Part of a small language model's weights.
Size: width 256, vocabulary 1565.
Architecture: LayerNorm before each block, learned positions, tied embeddings.
Training: a variant of SOAP for these matrices, 179M tokens, 2726 steps.
Each number is 128 + 24 x the weight over the matrix's rms, rounded and kept within 0 to 255. Layers, rows and columns count from 0. Numbers have three digits each.

# layer 7 MLP down (transposed), 1024x256, rms 0.0791, rows 211-317, columns 64-127
091059139129103133136105129100116118087128152166102108103078122117146172127137128106139130102131167137113128106108131114143148110121128115134139131146129152130118139147109101129146140105131134
151138129138130140178118128161136145170150128135114124146160151146164130140133076144098098078138129113122120108152109130116078134136116138107149108170146105149146147128135154130120160117107099
091121138143128143155117115134193146122158133111130144185119099154161136152138162165171127123078127151132083133176091136161149131148100117099164133153106144133078141152119127143127117112126122
115096128129138152126120129107109111134176129121134127097119174116142147129106116130119141144117176116126154107119104149119103072136107134115168115162153059166107149162123099140156142182139134
193150147171121121092111172142132162129128104126138124121050152180131109100139138104137072132109133138101118142101115129090096154103088122171156147064178151121132106168104126126051090093100158
126060129161145109103119101170113134146126105115114127126122151150102124072123112124161125113150131116128146199109106079139159112111099112128113142144168102156143129131172137139114168136109164
078139126113089122139118152126151145094140083113146074101133164128104130134136095127138152144186136125158116116144085121142159142137085105136140142133145142127093159134156141121144110155125152
147133150127142163146109169133148101169149138123131128154140175130118154137125112148175217148094142152131188165089151098117113099135162104145111128169103148092170194094097114122106104156076111
149103149139121097153144151131092111089123103138133127142149117143149098124134137076126111116162149137095115150113124144146098119111106122123097155122141115097144155158100148091119099186127126
131107114124095141142121128119142175109151171146108142144110103132095171122118126128119080107119127166102159107140104103125165069105133147132112135140120162114135152112106142126086126113113086
102171101153103130142132140139110114165114107167124145153160154087069121127131139143108180149079100133120137107104136121117146133140146106099137109115106119136137100110129152097117111106087123
140126142135108132148108128136124149152184111148158114166137126090138110143120144147131140129108132133146126096155128097162108071125091098140136110085084161171120123131124152171095115111130122
101145105086155118149092166151177076127167124115109143101094136114138107110117094118109148113094146158082114123154069153114132156094156121170124167161118083111127126162130111134135111107134156
072083118096151142126134169155158169184131114168134113092126145105148097188173159141133170138144112150115125121185144138130135097113166094145107120090128159107116192110201124137134106105152148
101126106129098066108139147186148082107144156104150140160128129118129142131118139119095126110086124098143089123141131149154124157128130150102124093109135140146082167112133120112091122104141106
115124126120154080144139126137138114122141059127137136131094103117100099139121134106151103153132117130104117136119135092109108130144154132155131154118109120147133152113102059128125122197160132
091101132141175125165154132129166130102134105113126153121150098099155138169144107125129085137147138130149146115138159166131128125131140158147120145129117176151147096083134156147157184093139119
162141159183138137099111129166125164073097167126132154136116160129173149132106138137128159163098147137115160132108106120100100110149156166108156111166115100106119128117129117124108152129131119
131123118120102147183186099120152119133130143133158120127165143184115128113140140148121143138128109118112126100130138155139119095142139117133106087089143134138113149122128143114139141134132129
157166132101122127153163133146113136109093116129097129079046164091102143121117119125104127172101129114112122119120085173135147092134136101150120156092137124152116144148115131109093109123112142
164130104142099096137114123140122104182096158143103121103179121162163122102185097136138097102159114154099113152104145154159142150114088144109134084092148141123083160059147105119122130119150149
116139125127109105150139132101164113134141135173073110080111104144108105079137110107140116070147128133110126091090125129120106092070130140142091116114118117145144114127155173092190123135145131
193131107137114110138106138154135112167089147083128107091085170132160121133111144180106126148132087122124103114138113135139099074169118122077113161171125103112164194089138143114138114133112104
131092129190101098093095093124059107120099085110121149128167127109129132147146114162125100133104113145141127142123179130119125132121140100167099150177128120148109148138138147114095134102071113
108157174134139116135137138142165135164112114112148176145109128144130143139113170092124179135107133127119099130114120096146084123119120118155102108107137174123127074134121138154151134125101127
159106144093121113117150144122089102132129130100149122144131107138144098126081124151136156092151134108121132130171140119154124122132146123108164150107132156127146125155125145097131168185117106
133129091168117149137170129126125106135113115138132114157178149138091145153098119128113132098133147143157115115128112146111149128175145107147136111165108130143126137094136134114109150138156114
142113141122136144145144121116106173142143116114129145143129138120114099130136133138103136122099101127106152120111132126151125150157114124079163149126143135175116103117126133102091111099118134
136147103128113138125144133123136113112133149160102110121114143118146139128108152144100151108124090167182119112117094082107110107111136139097100104159148157091170080118092121131091141120127114
115150120153076101126128108109131132129147102140134140143162106130136152131140130146131148162136108120154084114129164108106114147131103132114146142134153103139143164153139129126098092095120129
119153135131115160123122120118119150099124104107175123152122125115141173131091096103163118142121151098157142171074154165158097111135097143143081150085140154088147139159126151166125159084165132
121118141135129111104124151155148139145131134139085155150148104132171126137147132142117093107102121167143147148095117143158135102121120115146134146157128140096135122124094128152155110108112112
159112151129137143133113138125107149129141154105122166114135104155128133120146139094127085158162129132142150082168125140103136130116187120138110134109090082117156090105082121138112147111140147
082104139134165111137138123106120158110107151155162140150145178173097163175137132124092143133160123118110126136144137147099169151136135130099119102120149126130171171134140140116131150125127137
188162125151127130091139147149106168103153103138129146108128132049111123126112130131137113107135127097155111080141112109118124143091134082122145142118105103129158101144117183109151129111134114
111112106128129135140128123167115135193142138120112136154139152118111121159137180122148116095129140081106152153135106103130141100109086111159119092142099052160112107135163153103095132116145139
121146149122101134097148175124157132152150124089102131131145153121156160139136098108149148113131105093144104132087143144180124166142115066119153143118158123103155134143105077108153117139099147
198105165122135099146108106159118127109130135088099091126150117161131174116129147105154109145190062161100109131140107098114108135136131054112158128173103111116095185127127139187134135114158131
128102106151114181148164136176133120133110121135151107097096135077118152127164164132087145112133142148173145102130091122138133152072119123162115121077129143119133124107141158129106161108136140
121139145137151091107122122147169149096135164119122159124151105100070142099121131115123147098128097114119121106184144145139081128106123127084118138109118150127099123136137107128085167146110143
124115108142168118098155149158114143118146159151120189137121140118199166123095127161097131135099109141135168127133117081165162120116136081082156089128129129115104073175156140146143130110158114
119131089128142125152101148192099143146116131119150095108130156101136110126113134076105157099154130112129147149125107177125135169134144135153114100082154085107135076137150105154092148097108137
122126129114136143112136105153105110187140120118175139148084152095118093127124121145157148103128142132093123119132116109140166111117156068138100149138111142137123103124112122128126126124157104
103150165113056125099114178152189133130143091147096152129119156163155126144142096065140136135091130142109100148128126123096120152137141133181087120141132089097138130124106127143113144156119128
124169137110137129128147151155133102131160096159081105177147109115130145118122170124095146095110172101130143137128124163090100118137135142151155119124120105145108136112150099121127134125126136
135140150172129144131172129098168117121121137134109114086104107097143161130076145137110099142107122109123116141092088081172130128146157120136108185096098146163086160143096127126130111122129116
136111128092152130089142117114111138182120106168103089113118125160104133161111134132107134153130132160180101104126153109129155113146159115086166148169178168166114153127116137144184126161157080
140108085086128162167122117166168122112102099141149159173114118136121169142120136130160081151112139145114152144125141093091143162093092133061088133152116151146135138105173111152126171167097120
152128135081122089118145132120141173157146131095130135129095136175139113147154140117115169120147148146146129111127095139119118113093164158091121114185134127125126121177158137136142140163092159
103159125145081163067160113153120126166096067131124128128126126085171108149160110108086079170123139121080145150110113123127121153169150133157133175080106114101150073147163152151112135141120112
148181123152142124158136130135108124148122155136140129193152121143136145128126130094123138145138122135138113133125112146106076156120134095148124154140125128116086103105128091151127116140171127
114106153132162134105090106144087118124135138134150107140143142113104135099135131136126102166156116159113146131106125122149166098070140110148101094111059114109126152090132145105132127093132161
136155182182120172146107091077129102158120134115133130145104131128155112133102123178116128133085136164099110138136104132160125141115147121091149104182195119133117126141120161108125146180082125
098105137110094124124118126195096115094167143145138140103115123138111135156089134094142135090164102146160138146144129170161123145123148140126134133102101141120118143125111118065098141109113180
137137148123132167144108144120122132117106131202146113140143115119142122141130121112080132118112118104147139168128094080102130144157124136142096099114161135185125110134147144158113108150136120
132142148112121079109107149138134114152199066082087124154139090139180134153133151132148096089158152125097125162089061128130116140138108153143131175132126136082159145104134123154119135114136138
152137122117103107129107084134165110140133133143133172122142125124118155092124140137104127159152161127115130149108098078108106119137145136073138108119148157151070105121143160141112127149179133
115117137100108180138136094141112158136143166127147117113137155131122145178135114118134126146114113127134142136167099099122135120120119137145131135112117184108117114150106129143118149136102081
121135103165117147136131142098126122129123150104100104165113120107135121143108095120122126115095124116115134127151138118127115118145115142095165130094151124162177115096108107121146140099102152
158128120106159155122118171134120127093111119135142117122171098063146143188120162146131142148128185062132144089136139100090120084113090084126134146129103090155133145143095124159110129172086083
108142136150151135106098156101152129127153090137167132132157126143155142166150136145120136111133136120142168174137134137128137120187139132149096097129131135156099136119106111102166111102135146
100092128116136132079137133142092114169127134115145150135125129164166129167161114148146122154127124106157139144093133094131107111139152115104135106152104127115096083141089126154113164156079139
109173163105138096153106123155103144128083107175091126149144102159153136160146137098094131159198111106118104133114162114141136121158141122103108130141175092128112140142164078126163104143125115
114090084160133144124105143090085170126115160097118149142139109097121168086156123089114130123123135098174154119138130121137121124126104173117111128134140190141141147131081129141118115134147165
118104131143117122102107130062120132159140147135149113142136131140126155147092130164140144175154139108154130115111152177131166145134115160138101120117162141103107138104143135150135126122102129
154109159122133152113106174134196137155119124114175147070097122161145145145131167162113102120118073122116107137171092140117143142140107123149112134143123115117135149142108117127130120101133132
139140126104157139153139123123139102160143106136161124130139141117139146139106110171158106125103107140140118122125090114137101163105117141098113128123119156150159100115140128158108143130128168
134137099145132097139103137172122125093102119157120104143128159191122083119126088161134114152124129146102128105141125158150148143162121152125143121151100150171144145107104112143157156118119118
148091136135136123107143114132100073131110073147115104141112137136137143090111110114150108107153108130143081104144112120107104142121166120145148115092111087151152131123120127173094132124119146
156135126116116128133120140145139158142131108136138143135088114127129138148138134128121129116122133123110115126132134124160147066091118115147129133158139122110125138138142108145133103133139129
105123120129154164142159142156109141119113123162129075166129114132088141083115149138133117185146110117128104116127152139151166106132076128111117131131131119157159144133134161128148126122133122
128125153115146142112145154125109168124109116111130160134151110118102163105117174130093133141156110110157105133132135119095179117127149123098131134114151131149130162118162102118103110147144154
140126153125156176114138168134135097121160113114106090071129120152144136127131123140132108126103107155111140108139108137087107114114108100117141139132139144109168109115109170118116154135128162
115139100148166112117085115127107140122117133099096159127100109149138118126123123164150112135145157127160126147105120151134151121123102127140129157109100130132108137166119100132149110135153163
137069119104091104160123096132184177140130161163064132127099160096085150091119149171094125137200127111090108082182116095126125132148099134087183168142141135136102117150129163151129167122148103
133152133146108140113139159119140134134136138151141144112172111110130136154113113145128107137142133165123129106083143146105122109117112158135117128140151118130127144119119126098136138112139117
134150136118144152090131135111148109126151117126142085133141147105155147126137121099099112100125134137124132101119149126117092138154110125135094135090097141115112119142122114122103134144151141
113114107139126105111172175068142131161186145115096098093106130138132159114133138129148102131150115167107126097141102181119154177185134152142133111107111150156161110115118167140143113154119152
158133128151140153169148124140135082157087103092164149161092152163121158171128159085124112139126115160114131148134095089115169100135123151147141138122093110173130132169093070117081091125067067
134070114128124104146152103178136109136135133106169117118054153154112132128130111125102134115186122121153117132132132103110133147142107128154121166053146101119108098128127149112161140124094123
111115111115179123137121142140138131126174135113102116131161152111087167106099116117106122147110106124120149138147139152073100141143095148137165122131119169125143122127106119113160176119119135
098140145094096093140143102123156119148172156106141162150110092136067104124184139144128150117123159097135128098136126146140116105085154154178107078123144141135134138132182126091141161088118112
119102113101131187121174095143106096118091107138104098099117174078116171100121184119116106118101069165153134161111099101144164133102155111132157128117093157136118118087160156112117191061087144
134079152161176109117093113129114119145109123155142090127109106130103117104122135115155112119112145136154110111169093096143088111151107083142107112143096145120103091115089147117154180127146174
149157080112110143088139151145130127134152110116150131173104113110119164121146101127133089120130137155127127148121090123125131163162159091125194098114097139146165178113151111121135147133104163
146107136155105094161124162142166132096125100081122142120130124125143176114155136131109125146136133157167089144151103156112169141119184135145160074128074100120104159118155080181131126161084152
132158081108133148105148146124149145166136067118138139117143193163096178175173147146097179126129125133118104153138080149154124121138132155111132130100080120114088107107108132140103097142126108
189118120183145192108113147106102128144102124128162125105162096142130158145096122091132094107103108127157174102128102110111111120121149132117091107164141127145105122133120131139059138142118141
129068155089091116141095139139107101126114155108108158163114117124162156129152122133143132120111149092136133115158103120157134098148111122078121141079090133118110127135125146124142114036105107
151091159126133099147066152077119133119122133105132126118125087090137098127168147133091094138121074128113132077106126128126111118111174109146157180104102138098119115145127111123142157130147116
072141127189086112128101100141099135118172127110159111120107151100148103154163158114094141140148136078130103152135120144171134135097124109123118158118113163127112103127132121128136111123165112
126148154167119125154084149146122116105147124158163144129130122120125118134100149133120124169087135145138137122120141129164082156113133132139126161107143076117142146137142151166083176095170111
095132146161100107147110124135142139112106157171148159135114154158130091140142121076117111141140120122138113144120143101131123101094105085121064129129135120145101143103123171128133180138139129
130108121138120166066140137125120109165128126148136137130095121148163142120103117142143155149135113110137107159093117123105156162127155170135130112117129137153116150130158096100106138134141124
150119076122144114166108088110138109093134163146124105118134155141114172107112115138114105147147109098122110164125126119142117116143105129147117090094134132111144123114127199148140149103096145
098146125132120120128155131167099137111119103150126156106108123143145190124141124111118091115140158178134130141118105161091153148208124145108149097104144126117117107121125119119115119107143102
088103124132117151151099085101098103151173086126180132152121146158110087130150125123121116176154158112123104154097124117147139155142111162112117121121160137126161143114140123133118138112099149
121178164091111042137162115132130109129114116095107083140150141121137100138139112118134173140119164107127121120127152134097141101159149134164113150117068134121124119135173131129129109115152132
130154131119142127102162129130143126180113165117129118115171100103143147143125099129130153128168111120177102141121140116098100150150103127118164150136158110104153147149137126122138102103107112
119115104139130144113138088121134129158133100130133109153129121181142144137079077152105153113127116161142114135130132134125132115120137110130134161115114157127119135096135157086135124146129187
120171168129097121115135147095095118140134136101109144138089114152122144149126160112126106101123144178187115154101122081139096118145066141126138108143104104172131133084150098086138116103119116
108144130135124159114146094146140136116136113146125123148087149098133098136160144137144143171103114124122159138087088122123158107106118158138117126107163132126132149170151114083161123128123138
136161104151137133143135143124120151165133091129091137134126147130128093128131120172145143113122158122100156131111119125101114133125117107136128118129117119114117109156139111114108140088097155
134116139141150128080127087161109099100192109151094148133129148120163204125105102117087112136132146143119124149123117117164140148134103093139120114154131140111139123088139180152144151143119124
123128141111158135122143152098151079172136152163130148088149130137120177102115126099169166126142139127114068146147098166101096135139123142106140158113112086118142130103126154091143124134144119
123119143112135127116135120121131164135118163119149072152177136145123116127132148097152114097134147105105151125128131148119107131097132117141141149146120123145144145174135107115140113130107104
170135078119113095164144126129173097120120160103111127163152157145116093131110145134133117101169126138128132085109148144114122170119152116123086090087125190092141108147134183148123150061140149
# layer 7 MLP up, 1024x256, rms 0.0922, rows 212-318, columns 64-127
125126146113118125124123119123124152108128142108116121176141109115124061144119132123120156145138115136133143177098103137143129132117109159118113132130160115109162128093129091100118118152156136
109107113142142130136119126137130144139119148098110154115102139110100093151154113125183138136123107126153144124084109126140166166148161118159120108085112143135106142105148112107124123092137151
111131110125148139149127157129187120130161105120107111105168119074190126100091110126110120132088174113117189140082132176100142096133122105138104089123099089099158135110130097124141139102103136
079095146171107154114092132165123120106123139104125121160116111152092149136109097111133105173134129108099153101111134120157083093134147121091148100134122115125099157129149141136128139138092148
106155154166121130145125121118100131087143107123145088120132114091105124127104139155094124139113115173134107089091168107100106132065152113159117127108117173125120088110092123104175127126125101
127113119096076136164146129136127150134129112111107138137118145144094145136123130119114105123126077144118130107112141151153117119097105076121111103162138147091133164121100136083122123094119134
146092130173154133149090089115173111142175132097104104150085125159125109104136175115163130099101168110098100126076123121135136134122140140156133118128156153171124110120145103134108127101128135
177139136133170152163122119093151084108141096148113102096125126164135118121138107124092118086135155119116116141097104127128134131101119109157118128119116121136120139106098162088141098136121118
155128109125120103133154127089125111088136134147095104143119092096125089128079163156136156154113094150162131124125090090127140150140125101092126156088165111168163116090179171142125106123133142
132106172113095135165121125118116118115101154147141091123115167149142132099159106133083066112166147122197131116114126181123153153116127147166119121120156107096163134160166143116087171119135099
111116125134128133128140118129134136133103152139142157139100120149135122159101116132149144137118132137139113160171147141105152140089115151107113106127118100127134103175142134139088099082135164
161110153152163125126147102147108105132167114116108101143133148133160147173130159144172129100100114109098164179104098132146137126146107086114126089108135140107070133089171143087136126152111104
093109124115151154111145126105104115131144104144077143133101136117119103224075060142127089128142209185143153141153152122129094144075110162111099122149072163114117103144134126138154166150170161
128130122119131183127165086138068171119128139147131089136138173107095107146120123109130141122159174141125145105103120152137122155123129124132125114143108145099093119137110121085131116132182140
140146134117146118116084168156134115131146085134165139127119091099101125097115089114136161164121146108119138131133167082135130119122122114158133126150106149131146154125147173145114121095154147
142146109081163170157106098111152149094116112116149112111143144142153108129075129128107123155138137121155162121120173109098165139133131121140108143166152156088134137142141133154148107139139149
145124125082121137109115138130115156176130126146101119124117103078097133130134159138151134149080110113106127192129158156113126121119109095147107166125152177131180141167092173144129121113118169
130120093138103093177137160099149174098163143125132148112158124177147134131127174126147127114057161111173147111180122121139133095083142161120130168158162127054137125096103131103148113113101124
165134102115133152116146152184082164100082117134135125077137150139113162145124142109088102112113188139115154115166117165078129174112120153107113110116173134092166118129123169102144077108124111
125150155123160101135125167149131132103106121121159105143135153106113152105168137117140085144134143105167157150184151111118101116108143105140136094119125093108105106145169121116117137187096129
115115146093147146133130134091158151105098128140120176103146130073103082104107140094161131115128162091166156167167152108145119141159167105133131092158148106115092136144132132152165103125110139
123116151132153098071084089181119132088096091168093105120128115162120101116112102115156118113134079174161129189089109118136135134147113189111115125076180141128119140085141148085157132125123088
131101106120073130119104115171100126089184159132107105140112149135116111130122125082158164160109147107145113120156122155126127162134104105136146139122147129131142147159139172177071151130106123
147099141145131181116095158122137124105132173114114129115102155108152155106181133143142128112120092117113097095122125107118150132124112112107152148171109100139129132174095156102160127112158147
167095152109193185132106153112124116127123136134133086155112147093105135101149134073099109100093178139150104130153106162130165119132160121135123113121148098136122099102091131105080077177139123
116156079161075151178147106118120151109145146149146106153099138125136118127105149129107143128154159107111150155134101110167173148107112141110115161130140151142138176140120151135124142132102121
147171140128084137155149131147136107086117085129101085119136120102172119131100163073142127140123140128143124156145136169118118160092121138181148092136122105147184146137131124143214106105154110
148148120145089098153095092139129209126113091119134104116136141131135130091160158085138101108109163139160080146157146092145106147127122153160087124103135138139099097138158122124120137074117125
163116107137190144135098136133132110103135126143145158127163172103121130144146148096130122112139182096129100093104124130105155148133149162117111141135108084139135125156132137137101108133139127
137117138120147130116106124113166107095073176148115148145121161146164137141116120088147191104106131122140144124153130145063127157101079146150128189069083139139111121124118127159152093103152172
147104110096139175154129085125170115147161098124119134089133125126148137121151090108152128089122141124171102109095129141112161091123135117101085150102134122140132079137158148099150136110090135
171147141142152110103182154127145137092136112145090148139135180107139102158134131123182117110133153121123151083162121149164133119129120119115122113101134143084147140153114093165143071131101128
106150135081082118155098114139158105189145117125129146162175168141125126139139087076172104121151142134109091125125144129130118149102147126162178152122125070133117114146154093127145139154087103
114091104135122119131075164119137144152120142165093129115119132160094134130146096135132154099119109102130140131087120147134118135112144121140080130171113095137110134151119141127129127173143114
130125136143125150115102134117119147111113123118102073089182143096157130174127151133089132138141157128162118095116124103115135122159109128105117131146145127128179129117130105138150127155143125
139128101161132170146126111140142118137096113129153100164142126157133092150131093155143110134118104123140135147133116110093140101132122179094157105129131105128102130166124147069090155148133143
121173130115123126135057104165149109141113152171107115086176144114099086112107107141139083127133162132114155110111132159108181140105109154108133106090151128146105164127108148162161170119129168
156118131091134150105100126146114149160137178134134138114135125104126136070114130107122135156125133125152145116114127132115102136100107138170110104128140113104100078113144132083137119141109093
152165088095112146140126128138059139149124138115106152136130130208126105132114120145134109100147170122119095132110158112157144164123123138100134116123145132119156150124128112098154104125159107
171136091082170130113087147149103138117152104139115134074204080111156077125146170108135124103145119135135138108065139133129108105162125134107191114148136123129121196123125137129119071096119138
140113150118126102127111113115136145138096153139099151126119141145137121125133110181167138094139131149104108131125147109197149129138109142144119161137111124159120124138146120091131134107143104
125169118127163178124116117174113140147153110109090094101117129113114144125121158114156100138141135104121146126131146144135146126138113112155154165086148095100149114102127138074098118153132109
124142115122117161139146106124149125117117136089134113082118163157141142089165166108133122094080123104133096121116093138141172138136105154087084119113101135125124106163159115147112103085126089
121113137140137105105144105172125128115128142114092139121103128118086113134108144156163125122124132159103102101112108120135149136109134110142135129135118135110125098183120163177133124108175141
116133069120130097120127155122163126117092141117131173111152138148112115127140134110145115123104159119118123192164145117134118114140159117110105090155092109096115090138115127118170067120120112
140098135116116147149139100129148146167112132156086132118185165118132131135161115159150170117119128086107108181088166142135090152114143131069117119087136121112167136106108114120152118128170119
131142082156142137146111119133144115159143132111098124089180137117130087141110166126116133122068130144122104113124154174120150139160148085092113136123143107136117139171141137105101162148120113
140137132134123136170102135139125149124148142135193126114079115065173119123166156113118130145080090094090162131109149109147135132131126113108120146114128100161120118088073110122147132165169140
191120146125066137125160110189162118148131114146151167135177160116107111107106106108144123125158109133069080141121169125147139159140149101138132106161102144120124113170122126124133129118133149
116114138149142126132097124164110105139146097113132109139104156159121107152162148155128099092085104103161135141116147104152141123081137120135144123160147114155120118118127142119132099112140142
132128065144154148131106140118125113137102102141108155162152143135152121119153128101116153092127148114119162134071112172116114118139114170126162111137118089170125115135162174102126100109137130
108086103145095107126161140156083131090111147119134140086140147119129160139119106100162082117155135140145099129123170120131137160082178144152131111113146114122139142148161131116140118170131104
130148111115154135130105155141125133110142141113076103122139139132139128095208173120174148109115134094118132091113158131101157183136098174149151112108151094070156116120102153134098129131176072
107147156137125144128073127063120078117111187126108146105113103120128115125112159172119107149125148133128142104121126132167125075116137087122115135173083144128095111155146162176149139168159113
103111122126122152111178103174152128117156187117121102088100143131139125121129119150136132098077099088132113130150138121158140149163097129114129140121121133140183138169137193117136130125148101
116093094098135173152083145111077180119151155145142149127119108134108076093144125125108137105111155069135121143084107109130115137154079080145196156125142103088154085141090089151144090149171099
127130096129148109173174118107129137141134134122117060106141124108091091092093131085128155124130105149114125174154123123123185154117104107107091109080160132111161135141167109134119133154129118
101126144139184130149151119116108119144124127137128081130106124122107133130145124111146116113171136142156088150136099133150143143110137094159104129114104141128112146141130151110128125068181100
095058110150141159160115129114074104158167137087125133107172156135119059179105094103130138122063136117122156133108126111152157195117131164094176114085167130088100125166139117112138140083164151
110118176119103127154145101130133104102138136133103102095134147140127106132148158085149160120136110125098104133147133127141159140113118115125135109189144099160114132102135113145178149119119123
115094093107102169139119081159143098149167127108137129140129087086103128106120085131100062153122097112134138138173150163129131085123117167123133146102188109098160103168168131101143114168133125
117148064090154153094146158148106157147112154122109135153116141122108140105115132154127111156098114119135125151144096081116122090115156094083107129159121133094135113129133162125101181136098152
104114095162179133155136174147137167096145132085117155123189149094120087132092158134110112067118123161127168107119107094149120121110111161068117131143115144094126124094120134118119125143144121
129121126108121109104155149145119122093123126078168136118115123137125128118142136116113139100141120114195104127160089099093118131134170074120118123085128123122150126128134138123124156129116127
105142114173153126104171153144137132138093107110104114085168130148124162091144154132116109127129094150133119099134141118154142123118149121158172147136134106144100141137110137147121125126109134
110146105125102148111159109125102151127105124098136127112121162137140141162107134129117131154104148181121180121147133138126121133153138135150157090129107137121087153115116137124139135114183144
150125151116141120154152101137112113084084140110164097140116124158137085167138129140093107118144122130151108122123125140179186118151119133118112123116147134102124144095137149063104109132122137
158094122131147092153056135136175151135158124088121097084070132160132109178131132130098111174176170141119135154084161132136090068138110182148113170091129173140124105127176106082119132149121165
114130117121132154109120124144148135096126124128111112119110122118103121136106118139108133142146121112178138129104156112127127101142103114104149085131112120102099118124087160131166096126144106
117120123138185123110110111173112063157110105129106123091167151176113177142115147161131138081098103148154144118126113173117140142094106102149146158089133118067106124130144088123142128135132148
122136165145110133104135112154149144085118120129123114112109142145126145141124124154147119115156119104113154116094148119155118128127147166127158151124154106138141130137142139106144168121128154
158099137105129145080139162123146103154113176166112130132139171105156103144104120096156094093093165114102174094108143098113118134126099132174145122063132118115122124159136113194133141149161126
152154108128127127131128120108142125138152121116141091101095168087081108159143117108133183149129114102119117138161082126156140138157120124094114099111160119102121154147126096107121116102157134
152117143085131129107160122136093119180121163149140128128129137129146087151135145075125118172151150088085135121137118207138122140117115122110096123163132073148121113103104137102145124094124159
114113114127124096130050162154141129127124111125142094157158146126137067119142107095151169101129155068144128131122129138125129169116156128126110123105118089167133108121113153163105100103127148
122133090095113100119144147146146129096138107119091113115104142115125114114136118108152118139177177119146132151140125149168154163094125147125131134152131143150145128126105112120110127127122111
135130070161124116121132154129102104158101142168140119115089125107154103131112089152205142101080126165086110138122126146119104110109131101102131078168152119125155153132104123154134102125106170
144091158104123103159135142139097135130172090076159101158114175115116113148121145161144162124129129148169120090107138095148107175103105101125115136136129095128132091108132155104114127151166126
122135105113141114113088156102148097056151188141139121116146130133127153189121124144101143130129106103182105105142082129106127158138132118123162110150146151139114098120148153131104143092138143
161139122144114128106149149113131166124106142100125106124134133113132099147096161115140148080193151111117137115121147144125132094153145144093114117126124110166129119083114151124129085132096160
152141161145139122133129127126104130135128092118141110148126146098174112127139110115160156152113076146137165115120095075146096149195150099128117161106104094108137151144116133177122130155121124
129127133141156143111113116126135154130151131149128161152119105082144096108110116113114092120159047132156121101126156102098097129113133116108153154092142113106097106137132128111183177101099171
116118148141096153126108143175137097095120123109123131155114146118144112121097138073111127102133149104125114135137148154139168104137132107159125154071173135103097136116124113167144082124117127
164148156131134107150132157137169128075130142102126144140135157176153122140147132097103124155093135129155153145081115109103091148098164148143100125149124171108184068150128085112155114121134124
097138117163099164105125108149125162130137123161107161147142108119128098141119104158141092119117126107114135129120124121113123096122100153110138139141104128140125140127112155172132166161125088
143068107143162133123126087129114103130167126167108106113155108114149127136079130087138187154120161139118125127135160088100138128142120095118123097130126120138115112130161155143115141076121143
115095132137138179140102093154126174153178154108150118134109107133108142135109120078135143079127099114103087152135184095117114139122124137096122128133203164110128113120076086125136128108152140
115128068148118124128123146098104125147149139155089124125135192143155116098148138085110150108132136117109114124108129137088119167125144101116087110197144151115113104151107165127105122109091137
137141080151118149137136093153135131109097177087141123125162153126152101152136099126134104105116155110117156100076126142147147146130121141133099166139144096174111128213131131112154111139122135
110140138140178100118171176098130163124154143112123104093116130132106133133126155134119134117098123149157174157171131111130065125155158127143096150144149117104116134112122158104137126126115152
101139114125118132095114150070124139111147188092121111133103135110104146136128123148087127133103166118151159103138168123144154119148148134106101106163109133131119153150134117136102120152125131
138112147120104127139136099165150091122081111090138127128104123141112142133089135147087106137074175129139122067148165135119161108149164133150155153074133146106135140124121123104124122136121151
112097094130150127149138096097125149119154109133106135137120129092113125155165143088111128133107097138150137134136111095137137142131142106090131122146104094149142102096135158154123130114113159
147122089137181085151126111159080100110130110133114146124114136123157130122132124110117143113110137091125159111120131119119147132114119135120165098145155098128111156126124116105144171156114117
137122143114130145118100124075148139119082107138117154178101097128130123118096109157170104105098094053128119144107144123086123106096140121149106134159088163103133113154130126116129109111114181
110157119109140095160131159130148121149151131117082134126141111184103128160115123123101119118095136131116120133099126167137154135145134139105114110107168120141125069090127082118153083126145153
136106124184118191137158095142102113110132084126162098119121117086108171115141163155113141158164155101095112167152115094184097145140159118103131165136135115101099151113109192116107147147155125
110112111124137159165099139137152124089176097116113103155082120118113121134141174126151094116077160102149118150111135152139138137152138095098100137096149145129150099154116151152155118126140153
132110127139137113098122174112112121110106122118114095127141138128118122133160110128138150100153145119126120138132116151143110145131109086074174138108142125124146131144133138153093124124129163
126104145129137127137111104149138141102159138119118170095113134145120184131100090105128146111167079144153110123085157127140151141118147155157112100151166145126155098142134122136110154161105115
126156146117156105114091124128099135085079117064143136194125094141160154174128137136085196096151141126143104118098124102145095112135137086146125138114133108153173117138103080150108133153120095
137126129145115148148109142156102134123151136131136145133117107113125116168144166125126098102144128114134101136152174110156173200134128135146123104122090145148139117110146146160123107125116092
064108103093108149123122146116109110131141145141129121137120179070117104106135132125097126171140147110114149071060136152094119140115135186112099169162147126116124141152121114134129144166145132
141129079153124125150126130147177133113116121157135120156083108109108126118142170164161149134130111138100127089144120129159125124147110114128127145113142088097088138074113178135127108131106126
110108058149143134153142159126123136139130151114133119112109136133131123071159192150157124126142111126113129126075126173162126152144109160124122120116137151123115147140130114115138182116113089
135134136117148100158108097119112178142082094131133107145102132145146137129180117170160082131150116137107137186156121157116118100149108143041133113135093125171143126111151137136123123170129119
116139107144070132115134145132141155118166117114131128115096116105130126138136137150136130135131133139145153183077123141159126149130128100121126129141122100150138131122135141136133182124094072